Weights of a small transformer language model: 13 layers, 626M tokens.
Each number is 128 + 32 x the weight over its row's rms, rounded and kept within 0 to 255. Layers, rows and columns count from 0. The size above them is the row's rms in percent of the matrix's.

# layer 2 MLP down (transposed), 576x192, rms 0.048, rows 258-326, columns 48-95
size [ 98  81 111  95  97 102  94  85 103  98 112  99  81 107 106  99  90  97 111  99 101 118 119 106  95  89 111 106 110  99 102 103 113 100 101  96  94  96 107  86  88  95  88 111 117  92 109 101  95 130 106 101 102  96  93  98 112  90 113 107 103  95  95  69 121 112 110 106 107]
[[100 103 117 171 165 111 173 110 130 160  79 133 148 130 175 115 120 104 106 140 118 184  99 176  70 128  35 100 118 142  95 125 130 182 156 118 147 167 131 121 137 203 131 119 144  74  76 139]
 [115 151 129 125 105 141  92 142 137  80 113  72 114 189 140  86 121 136 137  88 114 155 129 134 102 120 114 145  93 162 191  91 155 151 173  97 110  99 112  78 140 128 107 127 166 209 100 209]
 [118 150 117  18 157 120 156  99 201 139 119  95 155 123 140 106 117 110 150 159 120 141 136 121  89 189 138  76 164 101  80 153 151 142  83 171 169 171 119 111 151 159 113 133 197 133 158  87]
 [115  99 159 111  75 115 171 134  66 100 169 114 115 122 137 177 123 136 112 143 125 139 173 181  80 111 137 137 121 122 202 121  89 124 182 154 166 115 147 116 113 126 120 100  82 147  72 132]
 [117 161  91 132 116  87 127 133  98 147 134 114  81  87 187 116 149 132 134 115 117 141 145  81 119 138 111 120 154 113 112 127 174  32 182 125  54 126 135 155 147 117 187 185 120  99 120 122]
 [ 63 136 142 171 156  83  84 156 179 140 143 139 127 113 140 161 115  61 142 139 164 129 100 115 137 111 111 134  93 168 126  81 122 105 143 194 128 112 113 161  99 156 159 170 118 134 107 150]
 [128 118 138  88  98 100 126 112  77 152 140  99 166  74 106  63 126  95 149  59 126 102  94 103 151 127 153 126 167 132 140 159 115 165 126 114 111  39 146  95  90 107  97  79 118  89 137 177]
 [122 158 159 150 141 109 117 139 123  83  92 134 131 129 139 142 164 104 151  90 101  83 107 105 143 152 103 124  86 153 177 114  81 150 128  90 156 163 168 135  71 127 158 114 109 152 120 164]
 [112 166 133 154 103  32  77 115 115 132 107 126 104 128 140  99  94  74 151 108  92 162 107 130  99 124  97 182 150 118  77 112  80 121 147 138 109 141 128 117 115 162  94 160 136 136 166 107]
 [100 134 120 131 126 114 151 111 137 165 137  67  93 129 105 112 162  96 147 112 114 100  77 178 170 121 144  73 113 183 124 124 150 171 177 160 100 146 133 148 136 157 189 129  85 150 115 138]
 [ 88 128  97 107 127 156  95 153 123 143 129 164  54  53 126 105 128 103 153 144 115  82 137  84 117  81 197 105 137 153 104 146 169 144 164  83 107  98 167 186  94 110 139 192  69 138  85 143]
 [ 96 102 124  93 199  97 123 140 125 145 123 124 124 107 132 155 177 161 148  73 131 165 144 127 157 167  90  85 129  89 151 126 175 155 146 126 161  55 148  84 172 104 123 120 126  98 135 105]
 [116 116  99 161 181  68 118 155 138 149  86 147  64 124 161  94  66 122 128 218 161 154  98 130 102  86 186 166 131 113  93 148 105 130 127 108  87 137 122 106 177  86 113 125 138 192  96 136]
 [ 65 126 147  90 160  84 167 122 138 108 145 122 166 109 155 132 183 144 127  51 112 145  81 107  66  45 198 139 150  67  98 178 146  88 138 129 173 149 130 127 125 111 158 193  96 130  99 183]
 [102 105  59  51  68 154 105 191 134 154 130  92 101 213 176  74 111 111 155 111 142 159 189  82 104 141 152 112 105  92 126 139  86 157 149 134 146  83 109 120 109 203 126 164  90 157 129 166]
 [123 171 157 175 161 143 117 133 110 135 133 135 121 131 123  93 145 121 134 123 144 115 166 111 160 186  69 125 101 114  49 118  94 109 125 148 150 131 101  88 122 116 148 135 124 115 147 186]
 [137 174 170 119 159 127 144  49 142  53  97  69 133 114 195 145  89 160 149  85  59 164  71 116 140 162 174 167 145 153  70 137  97  90 128 105  87 151 176 119 165 135 130 134 129 116 174 141]
 [157 166 140 117  81  51 144 178 127 117 123  72 104 123 145  99 117 130 108 148 102 142 134 102 101 162 177 116 196 155 104 211 106  94 123 151 155 109 114 118 108  93 127  76  98 122  80  76]
 [186 164 137 176 117 124 128 130  58 128 133 197 147 110 153  64 131 189 143 112 146 109  98 102  75 125  84  86 125 129 125 110 154 238 100 128 180 190 155 128  96 124 158 101 114  85 189  96]
 [ 83 147 144 168 142 156 147 162 158 155 144 145 192 121 142 189 149 189 121  94 136 128 135 181 117 130  67 127 135 139 148 116 127 155 154 184 100 137 202 199 114 147 174  98 174 118 163 177]
 [110 140 164 153 105 162 114 125 132 136 146 125  87 120  83 155 101 143 117 117 126  91  79 162 149  49  90  62 170  88 148  77 121 199  81 113 191 172 146 130 113  71 121 153 155 142  85  60]
 [126 149 130 106 108 165 118  98  85 146 150  95 130 220  87 144 167 114 116 123 129  83  81 101 117 126 118 101 126  87  97  90 165  66 159  84 106 120 112 141  96 124 156  74 108 169 137 154]
 [101 146 141 122 195 154 100 121 151 103 117 135  87 143 126 146  84  77  91 135 100 159 125 183 181 112 104 163 120  99  89 115 100 108 148 101 140 115 102 109 150 151  83 160 169 130 128 142]
 [ 94  80 124 176 122 127 100 141 100 139 191  81 108 112  97 179 179 122 143 169 105 145 101 137 116 183 124 145 138 112 127 141 152  70 190 102 138  71 106 194 112 125 151 130 131 155 119  76]
 [103  88 135 119 108 101 156 199  85 139 133 125 119 118 139 165 161 115 134 186 138 114 152 130 131 130 139 106  95 169 126 147 163 127 113 136 119 165  78  78 158 104 170 139 142 169 137 108]
 [158 116  63 142 119 124 131 150 108 161 128  88 124 140 110 117 156 117 147  96 131 163 154 106 101 120 110 135 158 112 158  96 203  79 167 128 105  98 130  73 134  80 164 122  78 168 101 177]
 [173 141 168 125 107 136 168 132 141 182 116 175 180 173 162 149 151 141 135 139 119 168 142 126 105 113  86 137 151 116 125 133 141  82 124 131 106 150 149 120  71  55 116  74 131 140 133 117]
 [ 73 154  46  96  82  75 134 161 115  82 157 101 136 127 109 173 150 103 132 170 121 151  71 148  78  90  68 150 106 137 103 197 132 116  95  97  88 104  88 203 181  88 173 150 158 146 143 171]
 [182 161 130 114 106 128  65  48 124  98 179 121 138 175  79 193  95 109 171  85 115 118 134 165  79 135  80 127 207  92  84  70 157 148 122 150  98 168 126 103 132 139 109 107  95 140 118 139]
 [116 126 133  98 163  91 134 151  97 146 104  99 117  71 116 120 128 111 131 117 149 115  58  97 145 173  82 110  64 165 167 147 163 167 123 111 183 110 136  87  56  64 164 102 134  84 134 128]
 [151 164 131 114  69 118  86 155 107 109 120 144 117  56 131  89 121 160 208  81 102 189 113 168  80  76 117 182 134 158 140 137 103 175 152  78 148 130 136 150 156 184 110  77 177  87  61  95]
 [126 175 107  65  61 137  74 141 159  87  91  77 139 125 101 137 116 193 156  99 105 185 126 166 175 104  61 138 169 127 146 150 126  77 134 150 151  95 128 147 135 102 139 151 165 135 116  97]
 [117 104 127 195 133 179 137 108 126 148 170 158 157 131 104 133  87  80 120 148 113 138 153 151  85 139 130 146  82 123  71 161 132 130  86 111 101 130 112  41 118 133 133 142  16 157 122 119]
 [144  75 169 106 162 129 147 128  86 159  71  86  88  88 157 128  58 126  87 139 117 180 129 159  85 116 139  73 122  85 114 127 140 147 128 153 117 204 177 116 113 162 156 152 106 131 172  90]
 [ 61 176 114 106 130 132 157 148 114 107 134 162 142  85 143  62 163 167  84 121 109  72 113 152 110 106 205 132 142 118 155 150 106 113 125  83 120 112  98 150 105 138 152 135 175 108 112 145]
 [ 67 153 112 126  81 169  99 183 112 112 143 170 123 141 141 135 150 117 135  93  91 148 121 218 138 106 157 144 106 123 146 126 143 149 122 125 163 105 136 115  71 122 195 107  74  70 120 123]
 [114 200 110 128 131 156 137 106  99 120 122 117  89 122  91 166  87 153 160 129 100 126  94  82 126  95 125 136 112 214 128 108  49 168 121  67 129 108 146 110 170 197 130 131 148  99  79 117]
 [172 157 120 120 114 158 148 117 164 147 117 126 101 122  99 160 110 145 122 158 199 134 138 117 151 141 139 151 143  67 131  86 134 129 136  84 141 150 136  54  88 100 131 176 130 149 105 104]
 [132 156 126 205 172 132 124 150 168 162 173  59 123 146  92  85  95  71 120 124 147  66 124  44 113 132 126 136 143 152 132  98  98 167  11  79 109 115  65 135 164 185 130 134 145  95 137 165]
 [164 123 133 160 116 129 178 131 164 111 147 114 132 142 181 112  69 124 154  55 112  50 135 125 178 154 171 141 146 170 166  83 117 109 173  85 132  91 159 127 102 130  73 109 107 115 214  86]
 [ 85 192 161 119 156  78 104 171 129 123 157 166 135 181 188  95 141 168 134  73 114 177 117  98 116  88 178 131 122 115 120  95 144 124 132  84 156 132  92 159 128 135  86 108 122 116 126 172]
 [140 121 122 156 141 150 138 143 154 149 156 146  90 102 132 130  72 130 142 169 136  34 114 125 168 174 174  70 113  80 142 178 107 108 182 125 107 177 174 111 181 106  83 133 101 180 107 115]
 [144 124 170  59  93 176 152 128 112 170 115 125 117 130 123 171 103 135 129 121 113 119 154  89 131 165 145 157 157  72 127 128 148 113 167 129 120  67 169 111 106 133 167 122 132 116  88 149]
 [178 116 156 156 144 104 122  82 141 129  99 160 107  95 136 129 102  89 122 187 156 135  78 138 126 120 116 108 113 208 151 156 108 153 148 125 154 108  82 130  85  80 116 107 119 104  81 136]
 [128 111  81 157 157 129 108 153 148 151 136 130 119 140 124 148 129  65 158  90 150 175 138 115 118  91 173  88  95 139 130 155 132 108 170 122 163 112 105 119 121 163 132 132 127 144 113 146]
 [185 152  75 126 155  93  95 104 124  93 140 118 151 171 122 173 162 166 159 146 121  92 103 100 145 101  60 136 112 112 119 108 108 160 160  86 100 155 145  63 195 168 126 145 152 107 128 111]
 [141 157 142 113 113 148 110  97  97 173 199 110 140 122 112  80 168 130 144 135 111 117 148 180 179 133  96 147 170 132 107 116 146 127 171 175 192 119  84 129 145 123  95  77 170 142 143 122]
 [ 98 168 144  77 169 123 102 127 108 109  73 184 138 106  81 156 143 117 139 120 170 143  76 133 193 137 120  71 140 145 141 145 106 120 153  50 202 135 156 109 162  74 124 116 153 144 150  97]
 [124 135 156 153 117 121 115 144 129 132 110  94 132 133 123  86 178 101 108 135 158 124 171 106  94  78 119 144 124 143 113  75 144  77 166 105 142  95  98  92 133 139  80 187 176 104 109 146]
 [129 128 143 126 167 115 104 129 104 171 115 189 133 129 193  80  85 120 205 105 124 139 112 126 149 100 143  57  58 177 119 156 116 206  83 136 148 155 133  73 108 152 127  73 126  94 153 106]
 [148 144 138  86 145 115 107 154  84 199 153 151 121 159 117  86  98 111 104 173 112 113 180 164 144  72  51 107  63 144 115 150 160 125 106 137 140 128 174  44 122 140 148 128 198 136 115  77]
 [109 140 146 165 111 153 136 216  66 150 141 183 183 140 139  98 163 122 144 130  81 158 123 114  79 123 148  91 110 150 136 121  66 124 145  74 157 108 123 144 170  79 124 102 135 147 120 101]
 [172  97  95 135 102 128 178  98 111  53 164  93 129 136 161 104 119 167 140  72 142 159 145 116 198 211 138 123 140 150 119 155 138 162 106 130 166 119  83 159 179 101 125  49  90 174 108 121]
 [135 132 199 210 110 109 131  74 145 162 103 130 129 138 145 153 146  84 130  97  84 127 116 151 148 163  97  80 143 124 135  94 119 123  69 174 135 125 125  78 116 156  95 140 177 183 107 114]
 [ 86 123 131 162 151 110  96 154 109  73 136 160 108 171 157 109 125 190 111 137  66 134 151 108 148 123  68 150 120 150 160 162 126 173  90 132  88  99 128 167 138 113 129  97 113 181 108 132]
 [164 129 174  91 175 138 165 103 129 130 138 101  88 111 111 121 121 144 208 107  75 171 146 153  88  97 137 130 128 166  96 146 137 126 154  99 108 112 109 115 132  68  91 160 115 142 119 171]
 [110 134 134 130 124 123 173 117 157 175 119 204 119 113 106 156 191 152 101 142 195 133 146 131  86 144  78  89 133 117  81  95 109 140 121 162 139 105 121 124 114 103 162  93 188 123 142 122]
 [129 160 140 167 167 102 115 131 120 135 102 176 148 166  43 138 129  84 183  94 151 144 157 147 119 148 162  90 157 166 153  76 128 204 116 119 117 173 143  87 210 101 129 149 125 146  82 163]
 [166 121 129 181  94 133  67 108  75 191  80 156  78 121 137 142 186 150  86  97 144 139  87 138 113 153 103  85 188 117 152 129 113  85 138 113 147 146  98 158 150 105  66  89 146 103 145  91]
 [138 138 101 123 106 155 125 128 129 146  85 125  65  96 168  99 131 204 179 134 118 116  77 147 132 118 121 106 136  99 184  78 111 133 141 109 197 123 176 168 133  79 158 130 134  90  66 135]
 [205 160 214 124  66 157 151 163 174 129 130 106 183 135 165 111 154 116 153 107 126  89 168 168 104 120 144 114 136 127 110 134 186 133 147 146 167 144 168 105 158 126  92 113 140 152 101 105]
 [161 148 104 117 152 123 152  94 133 160 131 139  93 119 106 128 122 103 102 122 166  98  88 123 129 103 138 106 104  88 147 145 119 166  73 168 131 150 143  64 108 132 244 130 162 118 140  90]
 [ 57 127 142 114 155  99  60 128 148 113 187 156 172 148 148 147 121 125 179 184 144 128  92 136 161 151  98 103 138 169  89 138 105 102 108 152 169 108 126 126 149 116  85  92 139 160  90 128]
 [135 157  87 156 173 130 145 138  85 114 134 153 145 125  86 134  67  66 112 134 135 174 131 171 163 107 158 128 136 126 107 166  84 162 149 110 149 105 117  90 131 160 116 113 134  84 164 174]
 [135 121  91 144 149 157 166 168 155 132 176 178  48 108  77 133  45  94  63 133 149 112 120 150 121 148  59 177 120 163 111 137 115 137 100 128  88 111 146 134 175  86  68  78 164 143 165 127]
 [ 69 165  86 109 139 142 142 177 147 120 161 120  90 118 161 193 145 117 129 104 120  82 156 160 120 107 108 189 138  96 121 181 180 135 125 160  99  89  94 109 143  52 154 119 104 172 118 168]
 [132 128  87 149 179 124 157 144 141  78 139 184 173 124 106  46 149 145 117 161 102 105 127  47 108 110 114 133  53  70  67 135 119 170 160 100  64 115 141 140 159 116 164 130  43 180 184  91]
 [161 135 108 168 120 155 140 110 125 135 124 112 178 160 160 114 146 137 102 115  87 135  74  93 119 116 140 110 142 149 153 103 118 126  38 111  97 106  66 110 172 151 157  96 135 104 107 117]
 [ 66 128 116 108 164 162 122  92 157 156 113  76 173 100 147 159 176 120 129 149 139 150 150 176 151 151 116  74 170 105 138 152  86 194 167  92 118 157 135 100 132 112 164 174  84 183 125  97]]
# layer 2 MLP up, 576x192, rms 0.159, rows 259-327, columns 48-95
size [ 84 111 107  95 110  99  89 107 103 110  98  90 110 112  98  93  98 108  86  93 102 141 104  85  86 113 113 109  91  93 105 107 100 101  93 102 107 103  76  89 100  91 117 110  98  95  98  94  81 104 105  89  89  91  97 102 105 126 102 104  87  97 115 142 106 111 101 100  94]
[[113 155 140  97  80 104 135 146 106 112  93 195 131 138 124 134 153  84  78 104 135 126 101 124 185 171 132 167 132  96 144 128 111 127 132 144 152  69 157 116 144 121 104 131 112 107 136 106]
 [146  69 141 130 133  98 164 206 123  99 164  77 176 119 186 163 102 171 111 131 170 136 140 164 100  98 101 141  97 146 159 111 180 128 146 118 127 187 104 116 109 126 134  84 177 119 124 115]
 [128  85 125 137  97 105 131 144 103 166  75 137  32 130 152 173 144 134 157 124 129 135 139  90 117 136 110 177 145  74  92 126  99 192  81 159 128 109 123  97 120 101 116  97 147 143 179 104]
 [146 112 170 149 139 111 159 143 161 155 106 186 150 147 124 146 151 144 155 157 133 188 193  99 125  96  86 160 133  85 151 134 133 143  97 163 166 128 138  64 123 127 206 105  88 106 147 100]
 [121 114 133 153 139  94  47 206 102 138 133 117 116 112  98  83 123  88 129 192  91  71 120  97 139 108 137  99  90 149 176 109 165 141 139  80  89 121 140 124 116 151 112 153 138 124 130 163]
 [136  89 169 138  84  47 160 145 128 176 164 119 161 104  92 164 106 121 110  94  92 179 148 108 130  64 124 105 142 125 141  97 107 145 133 215  46 153  72 140 151 148 137  92 168 129  65 110]
 [101 167 153 128  75 140 158  92  84 139 123 127 101  79 135  67 114  92 129  62 109 172 139  99 137 124 122  56  79  86  64  98 154  86 142  93 169 171 129 200 137 175 150 175 144 144 200 145]
 [123 131 155 149 127 133 117  92 163 219 152  97 133 122 166 113 139 166  98 136 116 126 108 119 101  85 164 131 130 105 122 142  87 191 116 121  46 149 111  46 134 115 142 114 200 155 149 113]
 [154 148 147 166  92 141 212 175 149 108 162 143 138 143 134  84 181 133  63 165  87 154 134 154 114  82 181 124 111 137 114  82 141 166 126 113  85 167  82 135 142 122 127 120 131 113 110  84]
 [101 190  71 120  96 157 130 118 138 138 108 163  66 142 109 109 179  94 121 155 123 126 136 125 159 141 166 129  78 133 119 126 185 101 133 157 130 157 106 169 132 126 157 142 129 115 122 116]
 [151 147 146 102 166 154 136 147 120 144 108 148 110 140  90 139 123 170 100 134 127 118 121 132 100 142 102 126 174  70 101 155 122 136 101 111  71  57 176 119 128 105  93  64 130 106 109 151]
 [125 159 179 110 115 144 150  65 133 126 125 121 181 173 159  95 157 117 116 174 140 109 164 104 142 182 112 132  94 157 146 168 148 145  96 145 124 153 153 135 124 174 142 134 135  85 160  95]
 [120 130 128 120 126 164  97  99 138 137 132 106 133 125 170 169 168  98 144 119 127 149 187 115 123 101 113 176 155 170 167 141 124 137 112 122 160 127 127  96 135 129 183 130  83 124 119  68]
 [ 84 126  54  81  99 131 136 140 110  97  94  52 137 180 162  75 134 139  98 113 155 175 109 122 152 100 106 180 122 117 131 172  97 186 125  88 162  79 104 121  87 124  88 120 149 183 158 140]
 [161 120 118 132 161  78 111  81 135 103 123 134  61 125  69 119 193 103 159  66 109 120 107 103 107 122 163 181 140  72 142 127 180 108 121 155 129  43 119 111  88 150 197 143 143 191 134 100]
 [100 132 159  96 128 157 135 125 165 130 138 144  81  88 128 140 140 154 154  98 134 128 106  73 141 137  93  82 156 125 188 184  88 101  79  98  98 147 109 160 115 187 145  66 122 187  39 105]
 [100 125 183  87 176 161 179 166  40 127  81 110  97 127 106 115 124 129  97 138 107 120  98 184 177  97  92 142 180 126 131 101 145 114 162 132  40 153  82 146 146 170  95 108 231 170 165 165]
 [108 141 106 127 125 140 139 170  89 134 167  77 141 146 194  92  93  75 146 135 186  78 149 173 118 104 195 149  90  79 173 168 157 141 107  62 173  92 165 186 139 111 154 160 124  98 146 144]
 [138 159 113  91 186 129 167 141  79  83 125 104 157 133 113 135 199  69  84 159 173 135 127 146 132  88 166 128 119 131 135 168 137 114 125  98  93 159 116 166 130 135 128 151 113  93 108 111]
 [104 174 109 165  81 148  96 160 117 162 122 108  81  96  45 134 139 119  80 156 102 104 219 196 153 113  64 116 112 100  79 118 151 144 132  81 149 165 154 146 161 107 153 180 120 136 153 170]
 [ 95 129 168 139 110 170 105  95  93 167 160  98 142 202 140 137 162 114  73 175 109 160 139 157 142 145 123 181 171 146 116 127 191 128 101 121  86 190 142  88 125 124 147  88 131 115 197 148]
 [104 117 144 152 225 120  82 114 134  69 123 208 139 101 122 142 126 144 102 121 107  88 142 151  82 130 107 132 152  70  89 125 110 126  95  85 130 148 104 180 164 159  85 155 120 133 121  89]
 [150 116 146  89 131 164 117  84 180 134 141  75 148 131 206 132 118 123 110 122 128 171  97 142 101  76 140  93  78 117 150 165 156 120 173 134 104 162 146 197 155 135  97  71 120 165 131  78]
 [153 139 156 108 104  99 136  84  53  61 162 139 136 115 168 169 170 120 110 137 111 148 124 118 107 168 195  60 114 104 115 197 187  91 166 145 119 151  57 146 137 113  89 182 143 136 125 127]
 [137 137 150  92 121 105 179 160 167 161  63 131 100 174 155 137  37 157 128 146 133 169 128 144 129  97  99 105 120  79 191 104 124 152 140 185 148 119  80  85 132 117 101 117 151 167 146 132]
 [144 179 113 124  93 163 165 120 126 119 144 139 146  97  99 136 128 145  62 123 134 130 106  88 127 147 155  92 120  74  54 131 146 114 159 126 118 130  87 119 186  72  52  74 131 166 159 161]
 [163 134 132 125  86 128 149 136 129  80 136 117 147 145  92  40 160  97 181 105 150 110  86 156  89  81 121 189 162  89 156 212 125  94 139 169 142  83 110 137 152 100 132 123  85 151 131 192]
 [117 170 131 153 114 158  88 102 122 152 170 143 119 154  97 136 127 126  78 100 103 100  91 152 152  94 163 120 150 134 117 107 109 127  80 230 101 129  88 123 116 136  93  94 107 134 158 123]
 [134 177 125 119 123 103 178 174  95 123  87 156 138 161 173  76 122 110  69 127  95 177 137 139 132 143  69  95 105 184 129 171 110 136 151 100 144 130 100 168 191 142 114  94 124 140 120 161]
 [186 146 152  87  70  73 124 141 107 106 155 160 133 137 169  92 136  62 127 167 110 179 117 145 124 213 135 179 172 162 116 140 133 144 175 116 155  73 123 117  95 184 151 148 126  82 107 106]
 [141 177 122  79 149 136 168 103 180 111 169 100 154 166 116 126 113 183 141 137 104 181 120 196  96  60  84 114 150 149 123 112 138 104 156 104 133 130 135 177 124 141 100 166  83 189 133 102]
 [109 160 161  96  96 157  46 118 103 129 160 144 134 129  54 134 128 149  64  96  98  82 106 141 159 132 149 140  98 103 106  92 195 128 119 136  47 135 123  86 113 137 110  68  77 115 189 149]
 [109 120 164 114 184 119 137 117 174 121 109  79  87 172 208 188 105 105 131 140 112 130 151 174 146 140 184 172 151  73 119 112 101 165 115 128  87 109  75 143 130 107 105 131  87 105 167 156]
 [127 142 164  45 120  91 139 144 143 158 110 125  98 117  60 141 102  96 135 115 120 110 172 106 116  88 112  84 140 166 172 113 163 122 119 163 175 140  83 173 119 114 167  88 112 112 116 115]
 [129 138 159 186  69 115 177  83 133 167 176 131 121 134 134 169 113 124 102 140 128 165 138 170  88 129  78 212 138 132 124  90 115 109 103 102 146 174 117 165 111 138 166 164 116 107 101 117]
 [201 119 150 161 114 133 101 152 100 180 137 149  41 119 121 132 147  63 122 122 138 159  92 139 159 111 145 101 150 153 109 133 160 121 155 153 138 120  85  90  81 131 117 149 171 132 103 155]
 [160 110 184 127 133 161 136 120 109 113 197 111  87 126 114 146 191 101 180 157 103 112 139  99 132 116  99 125 116 171  53 169 144 164 108 123 164 213 108 141 113 102 161 115 145 136 151 126]
 [100 176 152 177 128 122  88 108 113 123 154  99 103 122 110 102 151  73 123 169 110 108 130 140  88 163 117  81  98 154 144 137  85 135  76 106 195 149  79  79 143 110 145 114  72 117 155 115]
 [155 128 123 149 109 133  94 131 104 135 153  94 132 120 154 147 159 105  78 105 104 138  93 104 135 164 133 157 120 120  89 128  62 147 158  93 171 201 115 171 194 150 160 183 143 129 113  80]
 [113 171 138 116 160 141 124 164 116 111 136 115 144  69 140 132 191 101  98  85 116 141 178 158 154  97  85 100 173 141 126  80 138 143 140  89 145 149 140 132 130 142 115 183 127 143 108 136]
 [111 110 136 103 106 109 129 139 120 104 138  68 171 161  61 140 153 105 139 124 153 138 123 112 183 202 128 135 104 127 107 103 127 100 184 119 161  92 104 125  56 191 122 143  76 134 114 124]
 [179 160 153  80 156 117 188 118  94  91  80  88 140 168 165 170 145 110 106 133 109 126 128 158 106 124 157  72 192 104 100  91 118 143 153 138 151 122 151 162 150 126 105 151  87 191 153  96]
 [107 208 147 115 110 121 153 157 122 126 113 106 139 134 220 135  83 119 126 147 112  87 169 176 141  92 137 113 162  96 138 158 145 107 117 182 119 111 119 169  94 125 152 136 113 165 141 118]
 [126 145 131 105 146 127  98 115  88 144 151 120 126 134 129 173 141  70 107  93  98 129 141 141 112  86 116  89 172 110 174 166 163 133 141 112 126 140 104 133 169 165 104 162 144 142 132  26]
 [218 173 124  87  91 129  80 124 153 101  88 103 176 169 164 134 150 144  90 154 106  66  75 105 181 108 132 125 167 107 181 100 177 151 148 118  92  62 150 140 129  87 122 108 120 103 171 141]
 [ 94 181 100  92 110 184 141 179  37 166 124 118 134 159 107 128 102  78 113 138 127 107 124 157 155 121 134  99 134 131  55 154 103 176 128 174 125  92 111 117 153 136 124 119 178 122 174 165]
 [177 159  74 134 114 114 105 105 126 159  74 153 143 180 166 151 138 102 127 127 151 120 115 183 225 128 100 175 166 111 161 185 125 113 174 118 112 103 158 134 114 202 161  48 106 129 186 114]
 [120 112 133 174  84  80 160 135 145 101 111 123 173 173 120  94 194 110  42 109 117 128 184  97  92 146 113 121 111 151 148 142 166  76 201 157 114 161 129 133 116 170  98 120 157 113 161 147]
 [152 125 183 113 149 120 131 163 214  74  99  59 128 105 110 135 140 128 101 127 105 137 102 139 131 167 180 188 148  59 152  94 144  59 138  69 157 112 153 144 152 108 118 188 116 151 121 127]
 [164 156 109  89 103 115 139 147  98 133 102 111 156  96 105 184 149 123 105  73 117 163 185 136 125 118 131  65 168 145 164 119 206  99  97 186 123 152 128 114 148 187 130 121 103 138 136  97]
 [140 149 123  80 118 146 112 123 154 145 116 118 220 115  95 132 140 140 139 131 127 120 141 167 145 132  79 116 171 138 187 142  92 101  89 131 136 124 126 110  90 124 105  65  96 159 159  90]
 [146 112 164 136 129 157 163 151 140 130 136 143 125 100 109 158 202 122 145 144 111 133  93 156 158 141  96 110 125 149  78 115 190 144 103  77 195 133  82 166 152 171 158  94 136 157 175  78]
 [163 147 101 152 103 169 143 116 113 102  53 127 132  89 170  62 113 106 117  79 163 134 120 134 110 134  91 131 134  79 115 156 206 123 146 130 108 162 160 129 126 124 222 175 161 121 143  91]
 [155 135 149 158 111 150  92  99 156  95 123 104 159  72 222  97  98  65 110 141 105 116  98 127 143 141  98 177 123 116  92 167 147 138 114 154 144 129  92 125 180 141 118 123  91 152 167 113]
 [109 149 159 165  74 114  56 148 142 156 128  62 189 151 126 141 125 143  80 156 106 137 111 125 104 142  55  95 132 153 118 129 153 143 168  90 102  86 151  81 158 183 133  97 120 155 196 134]
 [178 129 104 145 125 194 174 214 112 155 163 104 117 131 145 131  84 133  55  89 173 168 158 101 124  85 165 123  73 126  95 139  77 126 156 134 176  87 134  90 150 125 100 156 123 115 133 132]
 [125 164 110 112 172 130  84 149 109 169 136 104 150 154 101 146 161 128 151 108 106  90 142  80  67 127 158  78 156 134 189  86 133  86 127 106 127 138 137 117 204 136 120 210 191 154 116 142]
 [119 125 137 125 244  93 156 133 165  62 176 166 134 227 145 113 154  99 136 121 105 130 135 153 160 143 139 151  99 116 133 117 112 134 127 131 130 156 127  85 123 151 146 150 126 130 125 115]
 [171 126 155  79 126 119 154 178 137 121  88 106  86 127 193  64 141 151  88 140 154 123 132 172 132 149 121 152 142 137 130 127 166 158  94 134  88 122 204 119 127 151 115 168  56 147 170  79]
 [146 153  90 187  81 148 141 138 177  92  95 128 142 111 119 162 106 112  90 104 126 115 159 121 129 107  72  91 152 122 129 149 135 132  75 132  81 137 170 155 146 142 118 165  92 133 162 129]
 [112 100 157 189 125 211 138 179 159 110 144 141  94 154 111 206 138 102 146 102 136 165 178 144 112 145  69 113 147 162 112 160 103 147 176 165 195 101 138 115  82 174 114 110 139 104 147  96]
 [126 150 162 121 162 112 137 125 154 136 165 163  64  97 154 108 101  66 157  95  82  91 135 160 100 121 113 173 148 157 112 143 123  43  78 175 102  74 177 129  98 121  65 145 108 167  37 115]
 [121 146  97 136 147 154 134 127 107 107 104  46 109 100 131 110 103 155 176 136 132 135 136 152 114 142 115 102 111 161 140 132 144 108 129 142 100 115 134 105 127 142 141  97 171 124 142 151]
 [110 103 131 118 136 109 110 106 109  25 133  21 145 171 150 128 100 147 130  74 134 144 141 120 186 109 193  91 149 133 135 132 150 122 127 113 182  99 135  91 118 174 140 144 109 134 109 127]
 [133 150 131 136 132 200 128 142 115 109 108 142 118 143 164 162  83 140 117 146 131 136 123  81 149 160 109 161 160 143  73 131 164 120 171 187  62 182 102 140 200 143 162  96 143 116 135 127]
 [144 182  74 109 125 159 103  97  89 140 117 108 114 110 169 132 102 112 138 149 142 134 120 149 155 139 136  90  88  82 149 148 120 141 110  61 126 161 134 145 128 182  92 168 147 127 108 144]
 [117 135 153 114  83 137 163  98 156 146 164 121 138  87 103 126  81 124 148 169 126 111 101 121 168  76 113 150 143 143 171 109  76  93  94  89  87 160  72 145 108 106 147 102  99  88 129 123]
 [139 150 181  92 126 153 144 128 164  94 110 158 129 141  48 149  70 124 153 113  78 117 103  55 119 161  94 114 102 126 150 110 108 138 144 124 109 104  85 122 161 165 189 129 142 152  39  83]
 [ 89 146 126 109 202 138 161  74 140  88 101 113 156 169 157  19 166 132  90 111 169 159 123 152 145 148 146 146 161 155 159 172 130 100 185  98 150  87 133 132 130 133 108 107  82  86 162 112]]